Weights of a small transformer language model: 3 heads of 64 (1 for keys and values), normalized queries and keys.
Each number is 200 + 20 x the weight over its row's rms, rounded and kept within 0 to 999. Layers, rows and columns count from 0. The size before them is the row's rms in percent of the matrix's.

# layer 3 MLP down, 192x1152, rms 0.099, rows 0-50, columns 640-703
107,203,199,190,236,160,220,201,228,175,193,197,205,189,170,192,189,215,217,221,174,219,199,213,183,213,179,169,215,205,174,202,229,202,189,209,187,221,215,173,179,244,193,181,199,182,222,213,189,217,184,184,180,201,220,195,213,215,229,187,167,209,183,209,189
101,207,193,212,195,179,187,205,177,178,181,232,206,193,202,191,201,173,181,174,193,184,196,176,186,214,172,237,183,195,227,226,202,239,216,203,207,200,171,239,160,217,195,212,189,228,190,216,204,165,208,196,168,204,166,177,166,207,189,179,175,192,199,194,165
098,194,195,214,224,195,167,215,237,191,178,204,237,202,170,198,189,163,188,218,189,207,188,201,185,159,197,164,192,195,190,205,212,200,177,218,192,183,192,194,172,156,201,217,157,202,211,187,206,202,174,220,175,166,175,216,175,201,199,209,228,202,189,210,209
100,223,222,220,177,200,178,216,196,180,188,211,179,194,185,209,204,219,199,195,177,210,200,211,224,205,174,187,179,190,222,207,186,190,193,216,216,197,190,231,203,220,186,206,199,178,168,192,182,214,221,216,202,189,206,216,215,214,203,118,176,213,186,203,191
101,215,243,191,178,180,190,170,204,215,185,219,187,215,243,189,229,174,201,176,181,206,190,218,190,230,228,217,185,193,171,203,222,197,167,176,224,192,193,183,236,174,181,179,208,215,191,215,172,203,187,174,190,205,222,209,194,211,201,187,207,193,210,204,191
098,190,214,191,193,202,215,230,206,188,217,234,222,186,184,198,211,194,204,192,173,159,226,185,202,204,168,190,194,205,180,195,180,187,186,158,182,198,164,193,193,190,206,143,187,214,189,198,229,196,204,174,205,194,208,218,203,202,180,186,193,207,208,178,194
099,170,189,172,200,204,188,179,192,207,212,168,218,177,206,192,176,185,194,199,182,211,201,192,215,214,243,201,219,245,214,193,193,190,192,185,186,152,181,177,188,212,200,218,206,188,231,197,187,187,193,194,185,211,196,189,198,192,195,192,181,200,197,199,182
095,191,207,200,200,206,183,190,214,205,199,188,194,216,208,177,190,195,189,185,203,204,212,189,230,187,225,171,212,190,162,203,222,203,213,213,196,214,185,225,173,200,190,265,197,185,176,191,207,175,202,193,196,189,218,204,230,184,191,242,216,194,207,214,233
096,204,203,207,182,204,193,192,234,203,231,189,168,175,260,165,210,225,186,214,224,213,194,186,185,165,216,220,178,240,211,240,205,173,184,197,172,231,182,184,212,203,193,195,199,173,220,224,200,172,178,195,209,197,180,195,232,193,209,202,179,186,195,211,177
100,183,185,186,190,194,214,191,196,209,193,172,177,197,193,197,205,189,219,182,179,219,214,208,190,210,175,196,181,219,182,168,184,176,200,159,203,185,232,220,220,181,210,225,215,213,224,187,216,194,161,210,222,219,177,187,225,179,204,178,195,209,172,218,213
098,186,190,199,162,198,229,217,166,192,190,212,235,203,186,246,187,226,218,208,209,218,180,187,189,178,200,200,215,173,225,194,252,195,238,214,191,214,188,168,188,179,175,222,187,201,189,182,198,203,191,203,187,190,211,207,175,177,163,205,190,223,211,225,203
098,194,172,201,229,174,206,193,204,176,208,179,193,169,186,229,158,162,207,197,194,215,215,221,196,193,234,198,195,218,188,191,192,184,221,178,215,220,210,213,214,200,192,224,189,221,212,191,196,173,233,183,217,185,195,198,181,222,206,219,204,238,191,193,187
098,196,182,206,172,195,204,239,215,192,193,165,199,204,223,213,198,215,200,208,212,204,216,226,233,189,147,177,222,187,249,190,202,168,213,186,202,171,218,219,203,224,209,207,211,189,208,198,225,217,205,166,188,194,203,222,219,212,200,204,262,219,219,207,212
102,204,206,217,239,205,198,191,212,180,223,203,234,176,190,190,200,210,165,203,225,206,166,237,206,243,203,206,190,198,165,222,220,184,192,199,207,218,191,211,182,182,197,157,224,176,182,183,151,178,200,178,211,209,188,202,220,206,201,194,179,192,188,222,242
101,208,191,214,179,200,217,175,192,186,201,195,173,197,179,185,220,196,208,193,200,209,221,186,206,183,193,227,196,194,266,185,201,219,199,226,210,198,211,175,165,213,198,222,215,196,219,210,221,197,226,166,193,210,180,176,204,234,211,189,193,217,204,205,203
096,185,145,175,192,214,215,198,232,185,224,212,196,219,207,218,240,196,237,150,217,210,206,160,194,185,205,209,228,218,222,206,211,219,205,219,207,212,200,211,225,225,195,191,188,204,215,203,204,181,183,228,190,183,218,202,202,209,223,188,234,204,227,180,206
099,232,219,208,197,192,157,213,204,169,181,172,230,185,170,198,232,221,209,227,212,207,259,209,228,192,187,192,197,144,225,206,210,230,205,184,198,194,207,203,170,172,183,188,202,177,205,224,206,188,189,209,178,199,202,198,237,220,179,200,195,182,192,204,194
100,212,234,203,189,214,187,207,223,194,227,195,208,184,229,192,184,188,184,183,195,229,238,202,197,209,182,174,217,211,208,191,194,197,240,203,201,206,194,202,188,179,210,219,220,200,235,185,198,166,217,194,197,206,204,215,210,248,230,245,166,181,222,164,223
102,166,197,209,206,192,194,199,185,201,194,222,177,173,215,149,182,200,173,205,196,204,163,143,219,195,177,174,182,211,167,184,200,173,180,207,173,165,186,203,188,187,217,206,179,218,179,219,184,158,206,200,224,229,190,183,253,183,181,235,201,213,175,226,208
101,149,246,227,243,192,170,198,220,199,216,240,187,215,218,228,212,162,199,189,178,225,190,173,160,183,209,177,184,176,198,207,181,217,195,203,197,177,200,221,189,190,186,154,210,231,198,251,201,188,234,202,238,228,193,190,210,175,170,244,188,218,174,172,219
104,184,165,196,208,201,186,198,176,210,166,210,191,225,250,199,187,209,148,213,225,212,187,207,204,221,174,219,197,191,214,194,189,194,192,197,188,200,170,201,201,205,198,226,179,198,194,234,198,199,152,180,214,196,206,195,201,159,160,210,204,188,180,185,191
100,238,157,186,197,204,170,200,185,187,184,207,229,225,215,208,226,204,207,228,147,184,246,237,187,223,215,216,243,214,186,198,203,170,195,185,160,214,183,234,176,219,189,211,213,201,233,193,187,221,242,210,212,218,212,178,212,223,200,184,238,208,214,211,234
098,177,193,185,207,147,213,170,225,187,236,256,170,194,200,196,203,147,202,197,175,229,190,183,231,195,201,224,217,182,195,177,215,222,204,171,221,237,190,193,185,211,175,190,189,203,215,185,218,189,199,208,176,225,208,227,212,184,208,237,230,215,157,209,173
099,173,229,181,236,221,196,198,200,176,187,225,217,182,186,182,180,226,179,196,249,196,212,213,202,207,163,181,213,204,210,188,216,200,235,209,214,193,194,255,165,204,159,225,202,166,199,209,214,214,242,198,214,217,205,187,220,212,209,170,210,184,178,192,178
100,241,206,219,194,215,169,198,204,197,167,201,224,198,208,164,182,209,207,222,193,221,213,225,227,219,180,207,169,178,181,225,210,203,220,194,204,162,212,183,186,185,247,203,223,188,196,194,153,217,208,199,204,224,223,191,190,194,174,209,211,199,193,213,215
103,206,228,217,236,201,212,236,242,185,191,174,215,193,184,162,203,188,185,188,193,219,231,236,254,207,211,196,189,227,211,172,217,157,188,198,214,219,184,184,200,250,184,229,194,188,202,192,219,189,169,211,152,211,231,215,181,190,197,209,221,172,200,192,207
098,197,192,197,175,214,199,176,177,157,194,242,155,204,191,232,185,200,229,224,222,183,214,180,198,230,175,188,215,194,159,173,209,181,203,195,182,188,191,209,200,171,180,202,199,204,213,199,182,197,213,226,215,192,198,218,229,183,208,200,177,200,157,261,267
104,212,223,195,227,204,196,202,167,221,202,191,203,214,214,201,204,188,176,172,208,211,203,171,189,207,177,188,189,222,197,229,184,186,210,222,214,186,217,173,232,197,233,168,215,187,192,216,205,217,244,209,190,233,225,196,213,213,221,191,163,157,220,216,228
105,221,174,204,213,198,198,188,201,178,159,158,171,192,208,184,232,177,146,217,198,201,205,195,204,170,185,222,163,212,196,198,181,218,198,193,175,190,194,223,203,215,187,200,217,208,176,215,209,217,160,218,212,225,165,206,209,225,213,192,202,204,202,202,204
096,185,201,180,209,192,185,236,209,189,190,185,208,202,187,200,179,207,198,247,198,219,209,196,184,186,209,220,215,178,173,166,196,195,200,234,158,246,206,167,222,178,196,234,196,176,211,216,182,200,208,221,201,233,223,203,176,237,189,215,179,202,185,179,192
100,203,198,204,191,233,217,178,186,231,212,229,246,215,178,175,213,226,220,190,202,224,195,213,223,188,210,186,216,189,168,215,176,212,192,196,186,193,216,223,199,196,212,205,204,213,216,191,215,202,197,240,199,226,199,192,192,220,197,201,172,199,206,204,193
097,192,208,200,138,186,205,227,204,207,227,215,179,228,197,198,198,203,206,197,175,207,192,192,186,203,142,200,200,209,231,193,181,220,182,200,240,206,201,214,199,202,173,178,192,223,182,207,208,197,234,188,193,158,187,205,188,197,169,202,193,219,206,164,159
100,155,217,202,187,192,189,213,242,199,213,191,224,233,185,204,209,209,243,218,198,160,213,193,216,185,209,172,211,169,197,196,189,186,239,193,226,205,213,246,213,226,214,211,191,176,206,189,223,192,168,214,195,199,164,213,200,218,189,199,209,186,238,176,211
103,195,176,206,245,230,204,198,207,216,185,170,198,202,196,202,200,191,218,197,173,177,168,164,208,166,197,222,238,174,206,179,187,218,206,199,193,192,197,204,201,202,202,213,204,223,186,197,173,180,215,190,186,201,171,206,245,169,208,214,173,202,194,230,165
103,181,208,226,205,181,224,222,219,215,217,186,228,223,199,194,208,212,197,208,194,200,179,177,190,145,186,208,213,193,202,197,184,148,226,175,199,193,170,183,192,188,173,170,201,218,229,234,199,200,166,232,204,189,198,193,237,225,210,200,221,170,189,220,248
100,211,220,201,214,201,199,195,199,200,218,191,225,222,207,180,228,195,208,194,183,212,187,162,186,212,194,183,192,205,213,183,217,185,184,211,214,213,179,211,194,209,205,183,188,214,184,181,232,138,156,208,187,172,218,220,169,210,191,162,178,182,198,201,178
097,169,174,202,168,219,172,172,179,204,195,213,213,191,230,209,218,209,235,192,213,211,198,189,161,207,208,214,212,193,199,201,245,215,213,194,189,202,160,188,192,209,188,206,205,205,238,210,185,214,215,179,199,202,202,195,206,193,220,164,185,172,164,219,209
099,200,197,208,221,186,159,247,186,180,205,208,204,184,192,241,204,194,192,237,198,223,207,210,187,221,210,235,193,207,199,210,193,223,201,199,187,190,215,230,202,224,204,195,195,212,192,201,189,185,237,162,191,200,240,206,194,215,179,190,190,216,226,213,193
098,226,189,195,181,194,221,216,216,188,186,169,176,174,176,191,186,205,214,252,221,208,198,211,194,221,220,201,185,225,218,210,167,255,189,189,191,167,208,208,212,230,208,191,188,169,217,169,211,205,208,239,205,141,227,207,164,219,219,202,208,223,221,238,224
103,224,227,192,203,191,183,162,208,232,188,185,199,208,192,241,178,200,205,215,217,205,204,237,174,197,172,186,165,201,213,173,209,166,203,193,239,225,205,159,196,165,190,219,199,225,192,190,179,200,170,191,208,199,211,199,185,190,192,222,197,191,166,193,166
100,183,221,185,193,195,197,203,173,214,204,238,248,216,208,216,231,195,196,213,212,173,209,218,201,180,239,179,197,184,188,200,232,194,228,213,209,196,195,178,170,182,172,130,205,192,202,185,210,201,175,182,205,211,158,178,213,208,204,213,193,174,175,213,136
095,197,164,246,189,176,178,224,172,246,202,187,211,183,202,184,214,183,209,178,221,169,195,192,163,228,186,210,189,198,215,201,209,202,199,198,183,204,223,215,207,197,234,177,213,194,211,215,178,252,186,188,184,215,196,171,211,187,187,212,217,229,191,203,204
104,163,207,186,208,217,243,154,195,206,200,192,227,194,214,222,193,225,184,197,164,195,196,172,189,201,214,192,200,209,200,208,165,161,192,204,196,214,205,188,189,242,180,188,185,199,216,194,193,198,232,187,182,169,197,184,215,192,208,212,208,227,215,189,207
104,219,200,218,196,211,205,205,196,217,219,220,211,200,191,201,218,163,194,221,191,233,181,206,205,192,224,231,199,227,244,213,185,171,226,189,188,184,173,201,185,229,215,215,193,239,219,210,212,174,209,200,211,214,208,176,173,218,230,203,198,230,205,207,172
099,221,230,184,240,199,161,235,226,204,180,252,190,182,197,213,207,214,225,182,178,224,193,199,185,183,184,223,221,213,193,209,187,204,237,218,217,220,205,199,180,189,187,182,210,201,207,228,226,167,205,239,183,170,184,218,203,205,209,250,206,207,170,197,245
100,186,224,205,184,174,218,212,233,229,219,165,190,201,227,215,204,224,208,185,184,188,221,211,234,207,203,208,191,182,213,235,195,173,196,199,189,204,203,204,201,180,181,205,231,204,213,194,203,209,202,177,188,179,228,219,173,189,230,223,189,215,196,260,217
094,187,209,208,198,200,213,209,191,208,199,209,190,189,226,202,226,211,214,200,213,182,177,215,219,192,202,187,241,208,232,193,179,213,196,200,202,203,203,205,223,180,202,217,213,201,185,213,189,156,203,163,214,235,188,192,180,234,181,206,152,210,195,210,184
104,174,191,182,212,219,201,212,195,241,205,174,222,215,174,193,192,157,169,206,176,231,220,184,236,231,177,184,211,168,263,222,192,203,201,218,196,200,214,199,201,162,191,191,201,212,229,214,187,159,212,199,199,207,177,184,210,190,205,214,212,195,196,207,211
097,216,203,197,238,193,185,186,169,219,212,187,207,198,231,248,192,212,157,208,230,244,226,201,171,200,202,189,220,218,234,207,176,183,218,210,167,203,203,204,211,206,206,187,170,175,182,225,182,186,224,251,189,203,211,175,205,193,191,201,211,196,213,186,217
099,223,189,216,195,197,176,207,217,204,177,194,224,193,201,195,163,213,208,210,217,190,167,171,196,164,142,195,247,212,220,173,218,191,180,211,182,240,206,228,193,201,226,221,202,211,228,218,211,201,195,221,211,194,189,192,199,202,167,202,194,218,187,181,180
100,196,251,182,203,224,205,187,250,167,186,188,203,191,229,196,194,212,181,194,211,233,188,200,194,208,167,228,197,178,195,188,195,223,206,209,197,226,175,199,212,226,189,190,172,210,222,196,233,230,220,192,202,196,216,170,197,197,216,182,220,183,195,172,214